{
  "head_dim": 64,
  "norm_place": "pre",
  "rope_base": 100000.0,
  "qk_norm": false,
  "init_std_o": 0.0208,
  "init_std_down": 0.0,
  "lr_head": 0.00511,
  "warmup_steps": 200,
  "decay_fraction": 0.751,
  "doc_mask": true,
  "steps": 6508
}
Each number is 128 + 32 x the weight over its row's rms, rounded and kept within 0 to 255. Layers, rows and columns count from 0. The size above them is the row's rms in percent of the matrix's.

# layer 2 attention key, 192x576, rms 0.0968, rows 145-177, columns 384-479
size [ 96  87  95  93  96  93  90  95  91  95  89  91  91  92  93  96  92 118  90  97  96  97  95  92 100  96  93  98  93  98  92  93  88]
[[118 159 183 166 128 136 160 155 172 111  83  76 146 104 184 109 178 114 125 132  96 103 106 135 141 110 137 138  62 186 131 146 106 106 150 121 150 103 140 152  66 135 126 104  93 106 156 113 119 119 113  96 103  98 151 122  85 164 114  93  95 108 158 112 101 125 130 147 130 128  59 106  90  75  74 124 100 118 155 152 117  88 122 140 133 129 137  86  47 121 110 138 170 188  66 107]
 [120 110  93 115 118 102 111  91  99 129  92 112 168 144 166 126 153 175  93 157  95 169 159 147 130 127 192  71 143  92 160 153 155 124 154  89 160 100 183 158  91 143 138 112 112 147 107 125 115 141  73 153 122 101  84 119 135 115 133  83 144 124 141 147 154 138  78 142 131  76  81 126 137 129  87  79 172 123  85 128 148 107 177 118 147 121 123 119  70  92 135 227 119  99 146 188]
 [ 87 118 128 133 134 133  49 182 130 180 137 209  48 184 138 163 120 117 118 139 160  76 100  99 122 125 157 162 134  84 144 137 117 169 189 106 122  99 140 171 153 103 135  92 152 112  92 125 172 124 112  69 157 159 148  58 139 117  95  83  97  56 124  94  92 101 138 117 136 102 104  88 152  55  95 170 150  73 148 126 171 127 126 135  48 122 130 178 121 128 135 118 143  97 246 149]
 [ 63 154  51 169  93 138  67 115 169 168  82 105 154 143 142 162 102 142 134 107 118 106 156 137 150 110 111 102 188 148 116 142 117 102  50 180 141 152 106  81  83 135 178 100 121  99 148  74  58 110 137  83 124 164 177 106 183 145 170 109 145 120  91 111 151  74  51 109 148 153 134 173  98 119 142 159 145 148 100 209 174  95 129 145 143 130  89  96 120 198 153  96 134 168  73 112]
 [114 118  75 144 124  88  97 149 135 154 173 164 129 124 104 151 162 117 148 115 152 131  99 140 180 152 104 156 138  72 137 134 197  96 146  79  94 133 167  87 182 139 123  91 115 108 198 134 105 102 136 179 145 192  95 120  91 108 127 115 132  44 134 159 118 164 116 142 113 141 185 127 137 155 100 105 114 167  97 138 214 143 102 125 104   6 182 130 101 153 159 174 105  53 132 120]
 [167  91 117 131  94 104 123 132 172 116 117 142  70 203 117 105 137 100 163 177 156 153  67 107  93 119 151  93 151 132 133 125  86 154 155  92  68  75 122  75  74 147 114  90 124  87 205 118 148 147 141 103 136 101  94 102 141 167 128 161 146 102  65  96 136 116 115 216 113 130  84  88 129 137 112 100 141 126  84 153 113 160 173  79  83 166 142 127 115  80 135 163 140 175 189 105]
 [154 120 113  79 104  94  99 133 119 107 143 128 180 115 136  64 172  77 150 176 135 178 161  97  97 196 134  73  86 135 191 167 125 172 137 166 125 124 154  57 174 103 126 126  95 114  76  84 148 161 129 170 119 102 150  53  79 123 113 104 147 159  53  68  94  89 172 118  84  50 126 128 130 105 162 147 138  73 109 124  38 176 103 107 131 141 142 125  39 159  56 130 130  90  99 127]
 [ 42 148 157 132 139 131 153 108 149 124 122 155 190 131 131 140 129  79 110 177  90 124 172 120 135 142 116 112 166 153  80 116  84 149 143 165  89 116  92 114 147  83 158  83  76 118 143  74 152 121 160 100  85  79 139 135  80 144  97 187  74  99 127 131 139 161 192 143 117 144  86 102  81  92 118 157 139 166 137 130 157 126 124 108 119 151 144 119  98  96 118  57 156  94 145 117]
 [112 147 166  79  97 135 124 171 173 122 112 177 127 134 151 162 101 137 204 179 141 137 175  92 145  81 148 131 139 108 145 160 112 168  84 111  92  74 158 156 158 162 123 131 159 107  75 135 107 128 124 150 125 110 109 125 128  87 135 113 118 123 119 111 130  70 130  85 156  90  51 120 144  58 173  66 142  87 163 184 148  83 173 183  85 118 137  96 155  98 157 128 119 109 144 148]
 [ 76 102 102  94 127 171 154 172 147 114 123  72 155  98  78 120 140 105 138 111 125  74 102  97 143 136  97 134 123  56 100 141 107 129  79 124 170 189 117 122 155 147 139  98 168 125 128 117 125 163 142 110  97 174  76 124  60  92 144 117 142 198 118 146 158 126 125 140 152 122 115 167 140 144  85 121 158 112  75 169 122 108 116  82 135  84 137 115 125 161 164  80 147  88  93 150]
 [164  97  82 134 145 158 132 132 130 118 181 153 155  89 166 180 110 131  96  98 136 148 155 128 106 147 139 119  80 114 156 147 144 115 173 120 171 152 123 150 109 148 168 152 103 151  67  98 147 187 121 147 118 147 112  91 103 106 104 163  85 139 126 177 112 183 121 130 119 192 136 113 104 128 109 177 130 104  86 105 176 122 156 154 119 100 135 116 143 101 126 169 107 138 116 120]
 [ 84 154 161 137 126 161 122 201 172  94 123 140  90 131 198  78 170 145  96 173 115 128 143  98 132 125 110 106  37 202 196 121 151 152 156 174 128 153 164 131 115 124 117 147 134 221 143 147 144 222 131 136 171 101 111 128 139 102 129 159  95 155 176 144 134  96 132  87 140 141 171 112 131 118 147 138 119 132 154 137 104 110 150 130 152 145 159 121 125 172 106 103 167 129 159 133]
 [ 96  91 127 138  86 147  93 140 168  84 105 112 160 116 137 103 144 130 162 171 153 128 154 116  82  81  85  75 196 139 162 169 119 158 134 161  87 103 119 134  55 150 132 130  99  93 149 145 144 137 156 111 100 134 149 130 135 140 106 147 113 124 139 107  77  99 148  70 123 108 162 174 127 140 122  98 161 106 161 140 116 112 119 149 138  65 157 124 103 154 115 133 133 132 167 138]
 [159 106  42 158 107  81 117 128 142 145 108 194 112 151 123 135 124 105 164  43  94  87 114 128 149 109 159 122 110 101  33 125 163  94 100 138 109 170 158 136  80 162  95 153 159 159 137 126 159 105 147 136 116  96  94 131 158 129  80 123 153 165  85 147  69 112 255 129 135 181 160 150 135 141 127  89 116 147  78 123 151 175 124 116 164 122  96 121 130 101 133 116 112 101 182 155]
 [195 123 157 103 146 182  86 174 137 106 112 120 149  89 130 114 142 137 121 158 144 162 173 123 109 105 166 143  96  65 118  99 126 179 164 123  88 121 113 110  44 126 137 121 171 102 143 167 102  91 100 165 109  42 110  64 149 155 143  68 134 154 120 154 133 168  98 128  99  88 172 106  48 124 108  99 120 134 110 125  95 110  43 127 142 106  82 101 133 138 170 103 122 105 155 138]
 [ 39 157 114 173 126  77 154 131  58 131  88 153  89  95 137 165 115 146  74 132 142 108  95 147 135 132  93 159 108  80 107 111 149 144 114 141  88 111 157 113 104 154 179  82 107  91 128 159 143 127 130 174  99 124 142 168 140 163 133 146  87 142 103 125 161 131 104 127 106 116 113 132  89 157  90 162 115 129 125 115 143 110  48 107 160 100 160  63 143  73  83 117 135 145 147 151]
 [ 48 107 118 121 128 135 149  97 128  89 190 145 117 101 148 101 154 194 115 126 142 125 167 120 178 105 140 143 122 143  97  95 141 190 113 155 138 103 119 150  60 189 141 112  62 131 172  99 175 181 115 130 161  87  99  84  69 175 166 208 157 139 109 148 129 131 140 120 114 110 122 157  92 142 114 150 106 112 142 172 126 166 142 106 127  81  90 124 155 133  82  98 135 141  95 142]
 [161 130 128 133 135 127 108 153 142 158 137 104 169 116  83 153 124 140  88  94  86 160 165 229 158 144 107 150 175 155 100 117 180  78 144 117 183 136  49 147 162 102  55 173 151 148 125 104 155 144 154 157 198 120 170 129 151 105 175 115 148 160 144 134 137 165 111  95 169  99 152 115 190 114 152 182 166  80 138 125 134 145 176 143 134  78 188 163 126 139 146  99 162 138 144 146]
 [ 82 187  71  99 137 105 115 102 112 118 141 126  72  88 179 129 130  89  90 128 115  91  79 124 108 115 110  65 132  68  92 147  69 172 140 134 148 127 158 138 143 144 118 130 175  85  76 105 154 159 104 167 122  70 158 125 102  65 147 105  92 104 142 117 113 149 173 138 112 171  58 109  79 153 144 162 152 128 135 131 142 114 118  95  56  94 104 129 195 109 129 128 125  75 100 139]
 [121  94 135 120 147 157 143  74 150  89  89 106 117 155 204 127  58 153 110  93 117 153 175 132  83 118 142 117 130 152 105 146  82 159 144  37 147 112 189 125  93 136  73 117 150 211 111 101 105 101 173 186 115 158 128 184 150  78 189 140 178 148 158 179  96 135 111 124 165 175 128 110 117 119 211 111 114 162 154 110 110 135 104 150 122 115 171 147 145 102 141 127 113  79 159 186]
 [175 154 192  81 150 174  81 159 116 162 190 123 144 129 177 156 101 135  71 108 167  98 167 193 145 151 134 122 105 109 157 134 136  92 109 149 109 127 105 157 107 104 100 212  98 107 131  65 143 127 116 129 121 172 147  98 138 145 129 127 172  99 130  76 146 122 185  91 202  63  92 109 181 145 127 136 134 106 137 137 186 143 156 151 120 157 181 164  94  84 163 127 158 137 158 131]
 [111 140 153 125 130 103 126 112 132 148 141 129 144  49 173 125  29 118 143  57 182 149 136 155  99 151  89 126 116 134 148 119 186 107 123 153 120  80 155 122 147 127 123 157 168 131 128 117 141 168  68 130 151 129 108 154 202 148 151 110 151 179 159 106 141 172 101  62 120 155 109 131 125 155 115 139  99 103 164 154 125  67 127 162 162  63 127 132 145 126 110  82 172 147 122 172]
 [ 78  71 111 156 123 198 106 165 110 138 114 168 194 172 107 147 114 173 130  94 141 105 119 175 114 168  91 118  84 135 113 148  64 119  67 171 141  99  97 125 149 121  92 181  76  95 167 127 152  62 165 144 164 127 170 184 113 119 122 107 131 104 176 146  97 100 113 155 103 143 133 120 100 112 159 124 123 113 124  89 139 146  75 113 113  88 129 114  23  93 127 163 131 127 161 134]
 [ 95 115 115 127 146 185 186  40 156 135 104 121 187 109  81  60 126 136 134  99 138  64 167  93  75  82  95 110 146  54  98 142 144 153  81 132 157 128 152 120 103 153 147 122 178 120  83 156 122 138 154 179 105 159 165  95 114 104 156 126 138 155  53  90  72 117 121 106 168 200 137 155 128 139 135 163 151 125 135  88 115 155 123 100 110 113 121 169 132 146 141 137 152 150 125 123]
 [122 117 156 100 111  97 155 135 108 132  54 165  64 125 151 153 155 124 204  97 144 102  90  88 130 151 133  73  54  73 181 185 113 155 136 167 110 135 179 113 133 128 142 111 148  69 126 142 153 179 132 127  86 152 128 103 130 115 128 163  97 138 100 119  81 137 163 105 106  95 123  96 169 120 132 103 135 124 170 155 160  88  96 130 160 174  79 137 113 180 148 150 119 146 145 154]
 [143  46  69 107 152 111 115 156 166 213 148 138 129 124 136 135 152 180 189  84  83 184 127 126  91 134 120 171 118 197 139  96 188  83 172  85 120 129 116 116  45 121 107 156 137 113 168  97  76 120 144 156 178 174 151 188 125 164 147 132 141 121 134 163 130 125  75 171 144 155 123 189 143 123 128  99  97 115 159 181 140 132  91 113 138 166 137 168 103 114 124 187 168 110 162  85]
 [127 101 125 152 113 123 177 151 166 130 102 146  45 131 123 119 166 118  75 118 167 142  53  74  76  90 127 116 120 163 166 139 139 171 183 126 159 133 156  86  82 136  83 110  53 139 120 135 179 147 126  84  93 138  94 139 105 136 147 113  53 105 133 117 101 139 165  83 146  90 109 133 138 130  82  85 164 124 113 118 174 125 175 100 162 135 124  90 175 133 104 148  99 128 151 143]
 [159 104  77 160 142 153 176 105 116 126 159 112  99 146 152  92 230 131 106 121 121 109 118 135 179 137 149 123 135 102 114  92 175 157 107 176 155 197 152 117 184  77 142 109 151 141  84 104 102 129 138  88 127 129 130 137  99 111 148 152  40 105 158 151 120 177  70 177 114 167 117 119 129 119 101 109 138 106  98 135 147 100  70 104 141  93 153 190 131 118 101 174 153 115 153 124]
 [142 156 112 170 161  99 138 147 144 143 145 101 174 101  83 138  97 169 127 124 134 114 108 140 198 103 151  78 127 134 126  58 112 122 159 158 113 165  86 176  63 136 131 116 113 125 117 101  86 105  72  99 151 139 121 135 148 140 104  86 101 138 115 151 102 112 108  92 100 150 127 145 161 159  45 189 145 142 101 141 150 179 159 134 143  97 162  91 123 166 134 132 138 123 101 149]
 [142 153 185 118 135 119  74 159  71  86 169 152 147 112 113 130 105 171 134 110  76  54 110 174 156 170 102 179 104 153  92 134 106  98 161 145 119 145 123 132 138 101 109 105 121 137  95 137 134  76 121 175 184 136 137 129 166 155 200 155 124 124 136  79 141 154  92  98 131 106 147  96 114  85 102 199  92 154 145 116  88 203 144 138 139 104 148 152 110 130 152 139 145 112  61 155]
 [155 135 120 109 138 150 115  95 136  99 176 121 170 112 170 142 157 125 127  83 145  62 110 116 109 110 121  83 120 142  95  96  98 115  87  99 124 160 153 143 123 191 132 138 135 117  98 167 142  94 147 107 116 114 109  86 147  83 111 144 107  97 156 143 124 136 103  74 143 123  92 157 169  59 131 110 164  74  95 106 125 121  59 149 125  92 100  86 161 147 119 118 105 165 138 109]
 [ 90 142 100 128 114 190 132 111 204 141 130 151 121 174 107  74  51 100 142 144 124 177 170 114 116 125 130 171 170 104 164 130 169 125 176 126 151 130  99  94 128 106 105 117 153  95 117 158  98 155 165  95 134  91 135 121  81  92 144 135 107 145  92 192 105 110 112 141 124 131 103 132 121  76 128 170 149 170  65 167 131 110 148 106  78 152 129 144 118 121 108 139 111  61 148 155]
 [119 119 153 114 105 103 109 153 186  48 119 149 200 110 144 122 151 132 192 113 115 154 105 112 172 111 113 128 154  96 114 101 154 137 128 138 155 119 124 153 129  95 123 122 129 152 125 176  98 109 104 135 148 128 180 120  93  79 145 140  77 137 130  96  80 116 179 110 126 119 143  92  80 125 175  83 115 152 128 156  86 140 145 130 127 181 163 161 107 152 113 133 175 119 109 123]]